Weights of a small transformer language model.
Size: 10 layers, 8 heads of 64, vocabulary 15958.
Architecture: rotary positions, no biases in attention or MLP, untied embeddings, shifted keys.
Training: 701M tokens, 5114 steps.
Each number is 50 + 15 x the weight over its row's rms, rounded and kept within 0 to 99. Layers, rows and columns count from 0. The size before them is the row's rms in percent of the matrix's.

# layer 7 MLP down, 512x1344, rms 0.0222, rows 282-426, columns 480-527
100:67 42 64 57 60 47 57 41 39 43 51 46 55 75 36 63 65 51 41 46 48 45 69 85 58 85 40 54 60 48 44 69 49 50 70 52 62 25 62 47 66 58 38 65 28 49 53 77
094:61 56 75 39 43 69 51 46 50 51 32 31 57 78 63 85 60 49 48 50 65 62 48 66 41 67 52 59 81 50 47 28 26 59 69 80 47 57 59 48 16 71 68 61 29 52 57 73
093:38 75 45 50 33 31 58 52 63 59 76 43 58 56 40 54 35 59 61 27 64 75 40 42 21 27 76 56 25 50 63 51 75 35 22 61 61 52 34 39 22 29 44 45 34 56 49 34
097:53 35 40 65 31 76 50 63 55 61 99 50 38 27 28 53 49 12 40 50 51 58 40 38 48 66 47 50 29 48 65 39 66 52 44 57 37 44 82 79 30 35 24 50 47 35 56 30
100:44 36 07 51 34 53 70 59 66 53 46 27 63 55 55 66 66 63 18 50 37 71 78 61 42 48 58 32 37 46 66 78 45 25 46 50 62 35 49 67 65 68 42 81 54 75 52 34
096:42 53 56 58 78 56 37 69 33 49 43 60 51 63 55 63 62 66 28 49 54 55 66 39 64 56 21 77 36 18 56 44 38 26 22 61 32 59 48 55 50 46 64 08 32 27 50 41
099:42 60 67 38 36 41 32 69 53 88 52 69 35 55 49 45 71 36 54 46 47 35 22 56 19 77 60 25 49 38 70 38 50 19 71 42 56 50 39 50 59 69 63 49 48 39 58 10
098:64 39 47 52 57 36 56 73 63 52 89 43 42 42 49 54 52 57 33 81 45 51 44 58 35 44 41 25 52 61 53 54 29 48 39 69 80 49 66 42 34 45 54 63 46 18 28 65
100:56 49 29 66 49 55 58 51 62 47 37 50 44 50 49 80 50 43 33 76 34 62 56 50 44 40 30 34 37 43 48 73 58 49 44 35 49 52 70 66 59 44 50 50 48 34 47 38
098:34 44 59 42 49 73 36 44 47 50 69 32 63 47 46 36 59 48 71 40 34 47 25 52 23 56 35 44 69 71 23 26 35 71 48 49 43 64 25 64 46 33 40 36 20 32 43 41
098:46 14 41 46 38 70 55 30 44 57 44 51 36 40 42 57 29 53 25 53 48 88 46 63 55 50 60 48 43 67 65 67 16 64 64 41 77 46 73 46 48 69 46 17 39 54 55 62
099:33 50 57 63 70 61 34 07 54 24 63 74 68 75 64 14 61 33 27 47 58 41 22 68 40 63 49 59 65 38 25 60 46 41 65 35 80 66 48 52 44 49 57 24 67 64 61 63
098:44 14 70 80 81 68 70 71 50 30 63 32 54 59 28 61 66 20 74 61 43 60 44 41 53 44 27 59 39 50 53 62 54 51 39 61 10 53 40 61 62 54 63 19 47 22 58 50
098:38 45 45 08 51 29 44 12 40 72 52 65 55 59 46 73 59 55 48 78 04 65 57 73 67 52 50 30 59 48 29 59 80 61 55 49 34 55 57 65 40 46 46 39 48 34 47 45
104:71 39 71 24 46 33 53 50 90 56 41 37 30 33 48 55 54 87 49 62 72 66 36 39 40 58 45 67 60 41 74 32 44 62 49 69 66 53 31 34 37 84 48 45 86 44 32 76
100:55 62 59 28 49 45 75 53 60 56 37 53 60 38 70 56 54 79 54 51 30 54 75 68 57 64 21 84 32 39 46 84 32 37 43 37 63 46 47 48 53 27 49 52 52 65 51 57
096:52 41 52 61 56 47 68 46 38 28 23 63 48 54 26 38 30 50 74 68 45 58 56 55 65 53 25 45 44 69 20 55 73 47 71 50 60 23 43 38 52 67 50 48 32 49 28 46
097:53 66 71 50 67 69 38 83 50 64 40 48 57 55 47 46 15 47 49 33 65 30 18 38 78 43 13 55 53 50 59 42 45 35 41 25 59 68 44 41 47 54 53 70 60 49 57 38
095:61 46 80 42 61 37 89 99 39 20 33 32 34 44 35 38 72 55 37 66 49 38 35 48 59 66 52 78 56 31 46 67 29 78 43 48 72 48 64 65 36 65 65 66 72 59 40 80
119:68 47 42 70 57 64 58 39 51 31 51 46 40 56 58 60 80 24 79 35 48 41 57 47 47 54 55 38 41 67 74 36 49 41 51 38 25 55 32 50 58 27 61 24 60 47 70 44
101:34 39 50 26 49 66 13 75 53 70 58 60 41 41 54 45 22 52 24 23 41 52 30 52 05 36 48 49 39 40 55 67 52 63 55 68 45 53 35 48 27 48 50 52 56 36 50 79
097:66 74 38 51 53 43 72 38 38 39 54 96 59 56 54 32 54 47 39 78 55 63 53 48 39 58 43 33 53 68 21 57 28 77 61 59 34 37 40 70 35 64 63 36 37 56 56 48
098:47 52 39 47 46 57 49 38 41 22 57 70 52 43 71 38 55 29 36 56 35 36 35 51 32 43 47 35 63 12 59 41 57 39 52 49 93 26 64 32 85 63 43 53 30 51 53 60
097:58 56 64 81 31 74 57 66 33 34 48 36 30 41 63 61 56 58 46 50 48 43 32 57 69 60 37 26 54 71 51 18 57 44 35 53 35 48 36 47 48 46 44 36 77 42 51 61
100:68 38 60 59 48 47 71 70 30 34 67 57 75 34 64 50 47 40 38 55 71 45 65 26 71 53 44 55 66 41 63 37 57 72 55 31 49 41 71 42 32 55 50 39 45 42 75 50
098:49 29 33 34 41 85 51 39 46 52 59 65 37 48 50 28 37 58 62 29 83 59 43 53 55 50 51 66 52 47 47 51 59 46 50 44 36 78 82 33 55 45 49 52 44 27 37 52
096:63 34 46 33 63 51 83 59 39 50 53 19 43 37 60 47 52 80 49 57 69 27 54 61 45 37 62 49 76 39 58 49 64 41 39 64 38 34 49 36 62 46 58 49 52 58 67 53
098:46 50 17 55 32 59 23 56 46 76 35 89 69 54 87 55 65 49 45 20 67 72 17 20 41 84 68 48 48 60 56 65 23 76 36 38 56 41 69 52 28 49 42 54 23 29 49 78
095:25 56 37 29 37 56 58 35 59 63 32 58 34 37 31 22 75 44 65 66 38 38 66 39 79 92 26 57 67 30 39 50 30 44 52 65 65 53 39 30 48 39 53 53 51 54 78 48
102:60 49 30 64 74 44 18 26 62 37 16 49 41 48 46 34 38 48 73 66 42 44 27 57 50 66 39 52 36 41 34 39 87 43 51 56 59 45 59 42 57 63 34 30 53 48 35 51
102:51 38 28 60 47 53 55 57 55 52 49 24 24 42 69 59 72 31 57 58 44 58 87 55 43 47 29 53 42 50 39 34 36 54 41 65 54 52 42 70 39 66 65 25 37 39 75 54
103:38 47 51 60 62 78 31 59 61 57 16 30 39 62 17 48 52 53 64 23 49 38 37 63 52 50 01 65 37 54 13 35 46 59 80 58 43 43 20 25 71 57 68 60 78 43 62 62
098:51 74 49 38 50 73 57 51 26 40 50 22 63 38 38 35 42 43 45 50 72 21 32 75 75 52 51 74 58 24 82 47 58 60 55 92 20 78 79 36 26 78 55 50 53 58 56 33
100:30 48 84 36 18 58 51 50 48 55 29 49 34 40 26 46 44 39 58 21 62 58 28 68 64 37 43 62 51 36 44 57 62 47 63 67 52 55 72 43 63 41 24 74 62 25 29 43
097:46 55 54 26 52 44 65 37 64 34 62 69 41 59 43 69 41 54 76 60 56 52 37 78 45 32 39 37 54 43 44 55 49 63 24 49 75 58 49 59 45 55 45 45 50 56 33 33
098:65 60 82 52 58 50 44 27 38 33 80 34 53 63 49 50 38 62 51 64 44 36 64 45 60 68 46 07 43 28 37 53 43 36 44 26 89 60 42 25 41 60 34 33 35 56 50 18
103:58 64 52 51 59 45 43 52 35 49 21 38 46 50 51 44 57 42 37 32 33 52 73 30 50 35 74 71 53 31 54 49 46 44 59 58 59 58 50 71 44 59 31 59 38 50 26 55
103:62 72 14 52 14 42 42 45 67 72 86 65 43 27 26 41 27 30 38 43 64 34 47 54 31 48 52 49 39 70 53 54 52 23 52 34 58 49 52 63 42 40 39 43 51 77 45 44
099:57 29 52 42 45 64 67 70 45 50 36 55 30 45 51 53 59 45 24 60 62 42 43 94 67 61 43 35 50 51 63 77 42 54 47 59 81 56 20 45 48 75 80 55 34 44 61 54
097:50 67 26 55 46 61 87 34 58 61 35 89 21 20 73 31 52 69 55 05 46 62 73 38 38 26 34 68 27 42 52 45 43 54 42 76 47 46 38 79 40 53 66 52 55 15 40 61
101:65 18 83 55 52 55 52 19 57 79 60 57 68 61 38 57 59 32 56 36 72 49 44 72 51 42 47 58 37 14 55 43 83 72 72 59 26 41 42 79 58 41 51 63 54 64 52 47
101:45 47 39 63 22 34 53 39 86 60 41 40 82 21 50 40 46 34 62 22 55 54 43 43 63 60 67 68 46 50 42 52 44 71 27 66 63 41 52 54 44 64 72 51 50 27 49 59
097:54 68 33 70 23 70 28 63 44 64 25 68 72 65 76 65 69 36 71 32 66 58 49 58 51 25 59 29 72 37 21 31 65 70 78 58 59 53 51 60 12 51 47 48 39 63 59 53
101:58 43 41 36 31 39 97 39 50 50 57 58 40 00 30 51 85 45 46 79 38 59 55 58 23 16 10 46 55 79 56 68 82 63 41 49 36 46 31 59 51 49 49 29 36 64 71 32
093:46 67 58 35 56 63 40 50 58 35 53 55 36 57 31 55 60 20 17 84 42 51 50 71 84 39 47 39 52 72 88 50 30 62 45 69 55 59 63 64 35 68 54 74 45 28 60 50
099:45 21 32 59 78 65 55 28 65 57 34 54 53 61 64 40 56 55 75 77 28 25 80 52 25 78 77 56 65 32 41 60 38 36 45 35 54 44 44 44 18 46 51 57 39 33 49 41
095:45 65 62 67 48 38 74 56 52 46 65 53 53 67 52 41 36 56 53 54 76 60 50 51 60 71 71 21 43 55 47 50 58 36 28 64 49 55 38 59 34 28 46 21 63 55 45 58
101:28 40 76 36 61 55 85 52 63 22 52 43 52 73 71 46 36 40 56 59 66 53 24 61 54 69 32 52 47 61 34 54 74 87 32 60 52 28 87 36 64 52 58 68 45 48 28 53
101:24 71 60 67 41 20 58 63 59 49 35 40 44 56 66 47 70 55 61 45 33 46 56 62 29 67 53 63 56 59 71 34 39 52 50 61 29 37 50 46 61 46 07 14 54 42 57 59
096:44 61 49 48 36 47 69 17 42 36 73 40 49 35 17 47 27 31 46 55 40 72 49 38 48 77 73 48 73 36 75 46 44 78 49 73 48 69 41 32 41 62 44 75 72 57 32 76
100:37 61 44 52 53 53 67 20 30 66 47 55 69 30 35 73 72 54 14 33 54 31 25 51 56 65 65 35 48 65 40 37 56 76 70 68 74 41 70 63 44 37 18 59 78 48 88 77
101:48 34 49 86 37 36 44 43 57 58 46 50 36 36 20 52 72 36 76 55 41 48 33 45 38 58 70 44 62 65 33 51 42 59 52 11 42 32 38 55 48 32 71 38 65 68 36 39
097:70 53 59 61 70 50 41 37 30 32 65 36 52 59 22 43 45 35 52 60 25 55 45 61 63 56 73 35 48 41 24 46 58 56 72 72 52 33 55 49 43 49 46 83 45 64 55 38
101:49 48 75 63 57 31 76 55 60 77 53 60 67 17 62 39 80 44 42 35 32 62 51 63 41 57 64 40 72 49 46 57 60 80 55 50 53 39 30 65 51 55 56 24 52 42 46 52
095:69 48 37 84 50 30 67 43 53 46 53 55 55 51 86 35 40 45 73 38 56 60 49 37 16 66 45 56 41 58 62 61 50 47 49 67 72 14 22 47 52 50 66 25 65 62 76 39
097:58 81 53 51 43 57 51 44 65 48 62 56 40 39 61 60 41 77 89 25 57 47 67 61 37 62 52 46 59 59 58 60 72 37 42 29 27 67 57 60 37 61 45 26 47 26 51 39
099:52 60 49 69 62 33 55 56 39 75 36 34 37 49 30 44 62 51 54 47 35 58 42 33 50 46 56 63 79 28 50 32 33 27 34 57 73 56 46 53 37 77 52 43 73 38 13 52
100:57 50 38 65 67 71 47 25 45 38 29 52 39 61 71 39 65 61 63 22 37 43 46 36 68 43 36 34 44 47 61 51 25 46 49 56 57 73 72 53 57 59 72 31 69 49 49 61
096:53 61 54 49 60 70 57 53 28 56 32 56 55 49 65 65 41 28 58 48 42 27 45 51 51 59 20 49 67 29 54 48 08 58 64 65 55 55 43 55 70 59 62 36 44 34 44 67
102:50 58 67 42 41 65 27 61 38 53 46 34 42 13 65 58 54 83 38 46 35 54 29 55 33 40 51 34 50 57 29 64 58 41 47 45 48 54 60 33 49 46 38 34 48 37 35 46
101:41 42 53 60 43 59 48 25 30 61 53 60 52 64 42 42 49 27 37 44 44 39 80 54 61 60 75 38 49 41 42 73 31 50 64 31 43 47 66 31 62 70 51 71 35 33 30 44
105:43 78 45 39 66 56 65 47 37 36 61 62 43 32 64 56 43 55 29 50 61 47 64 72 61 37 36 52 76 49 43 34 43 53 42 30 70 43 52 58 36 40 80 32 35 38 53 93
098:77 85 63 31 38 45 58 51 54 38 37 54 70 63 32 43 64 36 44 52 95 63 51 51 16 57 44 56 40 44 34 39 45 63 59 49 34 60 45 44 44 60 50 64 29 63 41 50
098:42 60 45 44 89 39 64 23 48 52 49 68 59 44 34 66 53 60 59 65 62 50 55 38 43 52 61 53 28 46 63 60 48 66 36 46 52 68 79 40 41 40 52 56 39 55 72 69
095:58 29 27 45 39 47 38 78 65 34 46 30 62 64 29 62 22 47 34 68 53 50 52 52 52 44 60 52 40 53 53 59 44 47 44 44 24 48 63 40 44 41 41 49 44 38 49 62
103:55 39 39 59 52 57 66 49 35 53 55 40 52 64 60 69 39 56 70 47 62 35 57 47 30 29 69 63 53 85 46 73 70 51 60 63 47 37 43 65 10 65 53 44 57 58 18 42
101:59 57 43 65 40 67 74 46 44 51 65 43 70 42 78 54 41 51 59 42 26 41 44 35 92 46 36 46 42 66 49 74 43 45 67 29 30 44 52 36 54 71 58 42 66 58 57 45
101:54 83 32 19 39 28 59 64 80 42 68 64 31 62 51 66 67 70 16 85 55 43 81 60 76 48 40 61 24 52 65 47 76 46 42 49 44 27 39 47 49 46 22 67 68 46 57 56
099:70 21 34 69 64 56 30 62 48 76 26 84 38 69 57 72 52 32 26 42 76 60 67 31 65 44 79 52 50 45 23 76 36 69 42 72 56 55 34 59 38 54 40 51 65 57 28 49
100:17 52 42 32 37 67 29 72 64 49 68 37 26 63 55 44 30 31 58 45 64 43 31 59 32 60 38 54 66 49 58 43 59 47 71 50 41 32 68 44 21 44 35 50 55 79 74 49
096:51 33 36 39 39 61 32 57 57 34 55 36 45 59 58 36 78 40 52 53 29 69 74 48 55 63 44 36 18 58 63 46 52 48 69 50 72 61 63 68 55 62 23 91 54 46 30 43
099:53 51 62 32 63 61 65 34 64 43 60 67 37 55 48 55 27 80 62 29 53 14 72 68 15 37 63 37 60 60 34 45 49 53 10 44 45 33 59 43 52 58 44 40 49 32 77 77
098:21 47 40 57 48 61 52 47 66 55 21 54 29 36 47 45 52 44 70 37 71 81 50 22 35 79 65 58 49 50 48 58 57 35 77 45 35 43 59 60 19 82 49 32 48 72 40 43
097:46 69 50 21 19 53 30 34 47 49 32 57 64 40 51 55 59 61 64 42 44 18 70 52 31 45 55 59 41 27 51 33 72 65 42 41 70 55 29 24 49 30 44 63 38 50 42 23
096:51 50 44 52 37 73 24 50 51 49 61 14 32 19 66 30 69 47 40 56 55 51 51 53 48 55 34 56 80 80 46 68 51 44 24 48 63 41 76 56 46 54 67 59 30 31 42 34
100:70 44 71 49 33 41 48 58 31 19 39 26 76 47 36 32 91 35 42 58 67 33 52 39 49 54 75 47 53 33 50 44 46 34 21 29 53 63 38 57 69 38 33 75 71 44 45 44
100:66 50 60 48 50 53 75 54 56 24 76 32 40 23 42 31 74 62 36 49 70 36 60 77 55 26 43 29 69 73 30 47 38 26 57 52 54 74 36 61 60 28 51 72 59 65 51 42
101:51 19 60 44 58 21 57 33 54 66 60 59 52 28 45 34 54 61 68 64 53 45 29 81 37 60 35 53 58 58 52 63 85 60 47 64 39 31 50 45 35 55 52 45 59 65 75 37
095:45 32 57 54 57 20 73 48 49 57 50 23 61 27 69 66 38 59 42 25 41 62 66 63 36 46 37 80 39 50 56 51 73 48 60 44 55 58 60 47 56 45 31 41 28 59 63 42
103:57 64 29 51 55 45 47 31 48 46 40 24 41 74 41 85 35 44 35 37 70 25 57 63 33 71 30 53 46 38 55 21 31 84 36 36 66 21 34 47 40 22 48 43 39 42 44 53
099:66 55 38 28 46 53 45 33 55 73 54 53 47 51 71 53 19 45 32 56 39 39 47 14 57 52 56 33 64 63 40 57 34 61 60 63 30 59 45 67 49 56 28 81 32 28 65 70
100:30 42 56 63 57 50 50 49 31 40 66 48 39 47 22 48 60 46 38 61 40 44 44 43 56 35 51 71 81 57 34 46 27 49 46 45 53 38 55 44 47 53 39 60 24 51 18 43
101:67 37 46 48 86 58 61 33 43 40 62 47 61 41 61 50 43 37 33 37 50 44 43 61 33 12 53 64 51 50 32 63 48 33 56 57 54 51 43 58 56 30 44 99 39 62 55 48
103:08 43 46 27 24 29 68 48 52 42 45 49 26 58 83 61 63 54 39 78 49 45 67 61 30 14 61 29 52 48 53 53 44 63 81 39 44 50 23 23 36 67 37 84 52 59 45 65
095:69 39 49 72 59 72 44 39 63 39 59 66 60 56 54 30 52 57 46 35 59 52 55 56 57 60 91 38 61 40 72 45 37 68 25 27 27 39 53 55 49 36 58 47 36 37 94 40
099:54 78 31 67 38 40 50 21 27 54 68 51 40 77 65 49 58 71 41 54 60 72 85 61 33 82 36 62 53 44 52 52 44 55 55 13 36 33 44 29 55 72 20 23 29 65 37 44
091:17 45 73 35 46 78 49 35 44 52 30 34 51 21 19 58 71 56 46 60 54 51 36 35 61 58 42 61 50 63 43 65 65 28 44 47 63 55 36 53 55 48 27 31 67 47 51 45
099:57 63 44 14 61 42 41 49 32 40 49 69 54 54 67 53 51 54 32 47 18 34 60 76 47 47 71 43 28 75 26 64 30 67 55 35 31 35 59 66 52 63 25 52 73 33 53 61
104:43 63 58 35 52 42 61 39 52 55 68 46 33 59 24 59 54 47 34 45 56 52 43 40 55 50 69 33 58 31 31 46 69 57 66 44 72 34 33 35 46 60 53 46 57 46 52 59
100:53 48 57 40 49 31 63 45 54 31 39 55 25 46 39 48 37 76 61 68 39 36 42 70 19 65 76 39 56 62 26 53 46 41 50 36 49 33 55 39 75 46 48 45 39 48 54 21
093:45 46 47 26 67 25 53 41 79 46 43 47 48 60 51 52 35 32 63 69 43 44 40 36 70 59 46 77 33 47 58 70 45 45 65 51 33 41 51 49 37 48 32 47 38 85 59 54
097:53 66 76 59 41 37 53 80 70 32 80 40 50 58 82 27 53 50 47 47 69 59 56 48 33 25 39 44 65 78 61 41 51 32 51 52 55 45 50 68 52 58 26 46 33 67 70 54
101:54 49 11 33 78 55 20 48 44 58 26 29 45 36 51 63 54 73 60 47 54 64 53 49 49 33 53 56 61 24 64 33 68 56 47 41 40 41 49 88 49 32 67 54 77 30 42 64
098:71 75 44 39 58 14 28 44 42 70 40 52 51 40 51 61 36 63 46 56 39 42 60 46 64 81 56 48 36 38 38 67 28 46 40 22 39 31 71 52 56 45 57 90 25 50 61 70
098:66 70 48 67 63 22 51 50 41 48 46 37 64 51 33 44 34 28 57 59 66 46 68 50 36 66 39 31 38 68 44 51 50 36 42 35 57 39 59 67 53 41 42 68 41 42 27 29
096:62 42 53 64 41 63 37 22 53 62 49 57 29 17 56 50 36 60 33 52 31 47 54 34 43 53 52 47 41 43 53 73 63 36 44 38 70 52 37 51 31 45 45 25 43 29 63 68
096:45 35 34 25 31 61 50 63 39 81 51 39 52 52 39 50 27 60 65 16 40 63 47 43 49 61 54 59 64 50 49 41 51 66 61 62 37 41 54 52 53 60 46 43 44 61 76 15
096:47 48 53 36 66 60 34 57 43 49 24 47 33 46 52 50 63 53 39 29 55 39 47 75 70 47 57 78 50 34 67 47 67 60 53 59 64 73 51 33 45 50 55 78 35 60 44 71
103:57 85 56 24 56 67 49 54 59 31 49 43 42 59 48 64 43 39 49 56 39 46 61 52 69 49 36 60 60 31 68 60 36 68 48 22 69 54 55 35 28 56 58 57 58 01 68 55
100:65 50 50 83 53 43 34 55 61 57 80 39 55 44 37 52 72 73 55 64 49 52 67 89 73 37 25 37 60 48 65 44 53 49 72 44 47 48 69 43 36 50 46 46 60 60 67 81
102:33 26 24 53 40 26 41 36 45 65 40 73 73 76 36 70 61 64 50 27 56 61 45 76 48 56 49 64 15 49 29 49 62 52 34 29 41 53 54 66 34 49 77 64 40 53 73 54
101:67 28 46 73 72 74 48 21 57 53 25 39 23 67 67 19 18 78 48 42 29 62 14 55 59 52 68 62 34 59 73 39 73 58 53 41 50 38 42 48 68 25 30 66 51 52 37 30
102:67 49 25 54 65 33 70 41 44 43 54 30 46 61 67 40 40 47 29 73 61 52 50 50 50 65 46 38 54 52 71 51 53 74 55 55 37 36 53 47 51 25 49 44 35 55 13 50
104:30 46 32 47 58 56 43 33 35 79 53 25 55 51 69 64 35 59 64 32 51 55 69 36 69 29 71 60 42 49 65 69 41 50 55 56 28 39 54 30 73 49 82 55 50 40 72 60
101:42 42 26 74 35 39 37 49 54 34 43 55 36 61 69 66 33 57 21 56 54 69 50 68 49 60 60 76 34 42 29 59 52 54 25 59 52 20 58 10 65 48 14 74 31 56 50 40
101:72 53 53 40 39 31 36 26 67 57 53 58 71 45 26 16 31 61 50 52 34 41 60 60 37 48 63 43 69 71 49 66 69 47 49 54 32 39 50 75 44 50 49 48 37 43 69 47
105:64 61 48 57 45 65 47 44 27 16 57 77 44 68 45 50 32 55 25 40 48 59 39 70 39 22 50 52 75 40 63 64 45 43 26 84 58 63 62 52 60 62 25 57 33 63 56 40
101:61 30 84 35 54 00 31 50 41 84 46 56 46 96 27 64 59 46 52 49 73 62 32 32 73 70 36 48 41 51 42 22 43 57 47 70 57 42 44 39 53 44 60 60 43 43 29 15
101:41 09 51 43 42 58 26 48 54 30 62 70 65 23 51 61 67 49 65 18 54 66 75 59 45 60 37 32 59 59 85 70 44 51 60 69 40 44 45 76 51 45 24 35 43 38 49 36
096:68 39 57 78 66 73 45 37 57 64 63 40 85 56 17 62 42 90 58 00 07 64 54 21 56 52 56 49 64 52 43 67 21 38 65 54 51 18 29 60 38 25 46 77 65 37 57 68
102:54 45 71 71 69 30 47 37 33 49 63 65 52 48 55 89 39 53 57 29 42 41 56 68 42 48 31 26 68 61 61 73 51 38 56 20 81 69 51 53 48 30 44 56 50 71 60 51
093:29 55 57 53 52 61 64 32 39 76 42 43 57 31 38 76 43 62 53 43 37 64 43 60 47 70 26 41 51 57 83 42 43 37 84 51 46 64 74 56 58 51 37 42 69 51 31 66
100:51 47 72 33 70 43 45 60 43 36 38 42 49 61 92 46 41 30 54 41 58 38 62 49 51 69 82 67 36 43 46 52 33 41 51 48 42 47 41 61 69 25 51 55 75 40 52 24
098:61 51 50 33 44 20 61 11 42 73 54 62 50 42 60 61 38 39 46 60 19 45 37 49 69 22 43 36 49 59 32 41 54 62 34 38 30 28 34 26 68 67 61 45 54 50 44 79
096:31 65 57 39 28 41 55 47 75 36 28 61 66 60 55 63 74 68 47 36 33 42 75 57 48 85 69 43 61 48 35 49 67 69 63 63 64 62 19 41 59 36 78 67 25 42 37 56
098:58 34 26 52 50 47 68 31 34 68 45 44 52 44 45 58 32 43 40 45 53 41 46 47 83 42 57 54 58 31 32 62 76 50 47 25 70 41 43 21 46 68 39 58 53 34 85 80
094:61 49 27 85 65 35 32 67 54 42 45 59 53 61 40 51 33 16 46 45 55 42 52 54 46 49 39 60 35 75 76 32 44 76 58 80 28 64 47 34 75 40 44 25 48 32 17 53
104:47 47 46 11 59 22 37 59 54 72 58 57 51 35 32 39 19 41 28 38 44 48 32 43 56 59 71 51 40 40 18 39 33 70 43 31 49 54 39 25 62 70 64 74 59 63 58 28
097:42 55 55 51 48 68 56 76 61 28 32 49 61 51 27 34 42 50 75 83 22 62 42 48 76 47 36 57 35 67 57 83 45 37 51 73 21 44 58 51 62 50 33 38 47 29 70 42
100:85 15 51 61 85 72 32 37 42 74 51 47 65 50 46 61 53 52 64 50 65 78 63 62 71 66 51 29 61 43 54 42 77 60 44 63 53 43 42 53 46 64 29 42 56 67 40 25
098:60 49 46 56 52 49 43 77 28 60 46 58 35 53 39 75 70 91 53 35 30 45 54 55 40 30 46 98 33 77 22 56 34 49 45 35 45 57 50 66 47 46 74 43 28 48 31 70
095:53 49 63 46 59 39 71 61 72 67 42 55 31 43 59 39 75 54 70 23 55 35 67 26 31 55 57 52 28 71 19 66 36 61 38 41 25 25 33 29 71 50 83 53 52 40 64 56
096:76 69 74 57 47 27 40 68 51 67 24 51 41 39 56 50 38 74 56 28 50 60 44 47 17 44 65 68 28 44 56 43 27 34 75 52 62 55 61 47 43 45 31 47 48 59 42 71
099:61 32 39 42 65 35 51 34 45 36 67 57 60 33 71 81 62 58 55 48 57 22 43 39 33 69 59 50 62 55 44 50 70 33 59 55 40 46 55 45 38 52 58 66 49 45 60 75
096:28 40 45 59 66 54 36 54 26 78 32 59 39 45 68 55 54 58 44 25 58 35 38 76 53 43 29 68 65 52 44 65 62 43 54 39 54 39 54 58 67 75 00 46 46 64 48 46
101:68 41 45 66 62 57 48 39 53 31 40 40 52 48 74 23 59 28 54 41 60 39 63 54 78 50 38 66 79 24 23 40 37 43 61 44 54 55 58 31 62 28 64 46 41 31 60 35
101:59 30 26 46 39 66 32 54 36 73 61 61 21 45 47 30 50 45 33 59 55 22 36 98 69 17 70 59 57 54 60 51 29 44 45 42 32 61 54 41 67 39 44 40 84 51 33 21
104:79 47 52 30 34 40 43 57 42 41 64 58 43 22 50 57 31 44 22 66 54 25 50 30 60 40 18 55 63 64 42 46 14 58 49 35 39 35 52 44 26 35 42 26 20 39 27 45
102:74 30 54 52 53 60 69 37 33 39 56 35 63 41 55 50 79 56 65 64 28 34 51 72 46 65 69 64 64 30 50 58 31 57 64 34 57 33 39 68 62 55 61 56 29 74 66 62
102:59 33 38 34 68 50 65 49 51 41 64 70 73 30 36 65 76 64 46 41 44 40 41 46 64 34 35 72 78 52 71 70 45 35 42 40 58 30 47 55 36 52 78 58 17 56 51 35
097:38 22 74 77 37 56 19 59 67 34 56 46 39 54 42 40 72 47 41 24 82 56 43 56 55 38 30 37 59 29 19 54 58 36 63 36 38 49 37 20 39 72 46 49 39 25 30 56
098:44 51 30 75 43 32 55 70 31 53 34 53 59 67 56 58 18 50 73 95 30 70 41 69 58 52 40 41 51 48 26 25 42 58 61 34 31 48 62 45 49 47 48 48 34 70 32 60
096:60 46 46 65 45 54 35 38 44 59 67 56 29 37 62 52 43 64 50 75 39 57 25 29 27 46 24 38 52 73 38 34 77 58 71 56 68 48 25 49 58 37 75 31 39 62 63 72
099:72 58 46 48 32 47 47 65 65 35 50 69 58 33 40 26 32 37 62 31 52 62 17 38 48 20 59 40 37 35 16 74 88 44 56 35 50 58 81 71 73 76 54 38 34 62 29 56
100:34 40 57 64 24 43 35 57 64 77 60 79 37 53 29 32 50 48 64 27 59 49 28 54 45 28 58 59 57 52 62 67 52 21 56 58 52 56 39 80 80 45 48 43 57 51 45 69
099:24 87 13 68 53 31 51 61 19 48 63 44 33 45 59 55 38 68 40 35 93 63 64 51 38 68 50 40 19 44 05 57 36 47 69 62 34 55 36 58 30 58 66 58 78 48 43 81
098:58 47 50 48 38 45 75 46 34 48 47 44 77 71 65 70 57 58 58 35 35 31 29 40 40 62 51 66 37 76 41 49 40 68 30 51 36 42 21 51 29 41 32 71 07 31 40 85
098:89 43 62 37 59 47 58 68 52 52 46 52 35 59 50 38 66 61 35 49 65 35 70 54 64 50 58 55 75 51 87 52 60 48 43 23 48 56 44 44 69 28 60 41 50 31 58 21
095:24 57 43 49 25 25 41 39 54 71 71 38 51 41 46 60 66 60 56 67 54 48 27 47 38 45 58 51 28 94 58 37 54 65 27 53 60 37 32 86 52 58 67 33 47 79 39 38
097:59 61 61 55 41 51 42 39 31 65 68 51 49 35 78 46 49 68 45 51 56 29 71 43 34 38 40 55 58 51 55 60 52 56 25 61 49 23 50 47 89 44 56 60 50 70 46 67
101:74 43 80 44 42 47 46 65 39 34 39 89 70 58 49 53 74 43 47 56 27 59 66 43 54 62 66 45 60 44 64 35 67 32 32 77 55 71 21 43 59 74 64 23 52 44 25 65
099:55 63 25 51 60 66 54 23 44 64 39 66 56 64 52 34 56 51 39 53 34 71 45 61 24 61 67 53 55 56 47 91 43 58 42 49 28 62 63 37 56 48 31 58 54 61 48 44
098:57 58 81 65 57 62 52 36 51 56 51 31 62 38 21 69 46 46 58 61 78 64 25 70 55 47 68 52 41 65 48 34 43 20 17 67 41 59 42 36 40 44 54 67 35 35 48 22
102:49 37 57 41 56 45 71 60 34 12 53 50 66 69 55 19 45 31 73 32 54 31 39 64 61 49 54 48 58 31 33 50 28 70 53 55 38 34 31 62 34 41 45 42 43 74 56 38
102:42 46 44 81 33 50 49 26 45 40 73 40 23 64 39 57 67 55 60 29 56 59 67 70 50 68 68 60 64 58 58 58 55 70 40 64 50 34 33 38 54 29 30 34 55 65 56 44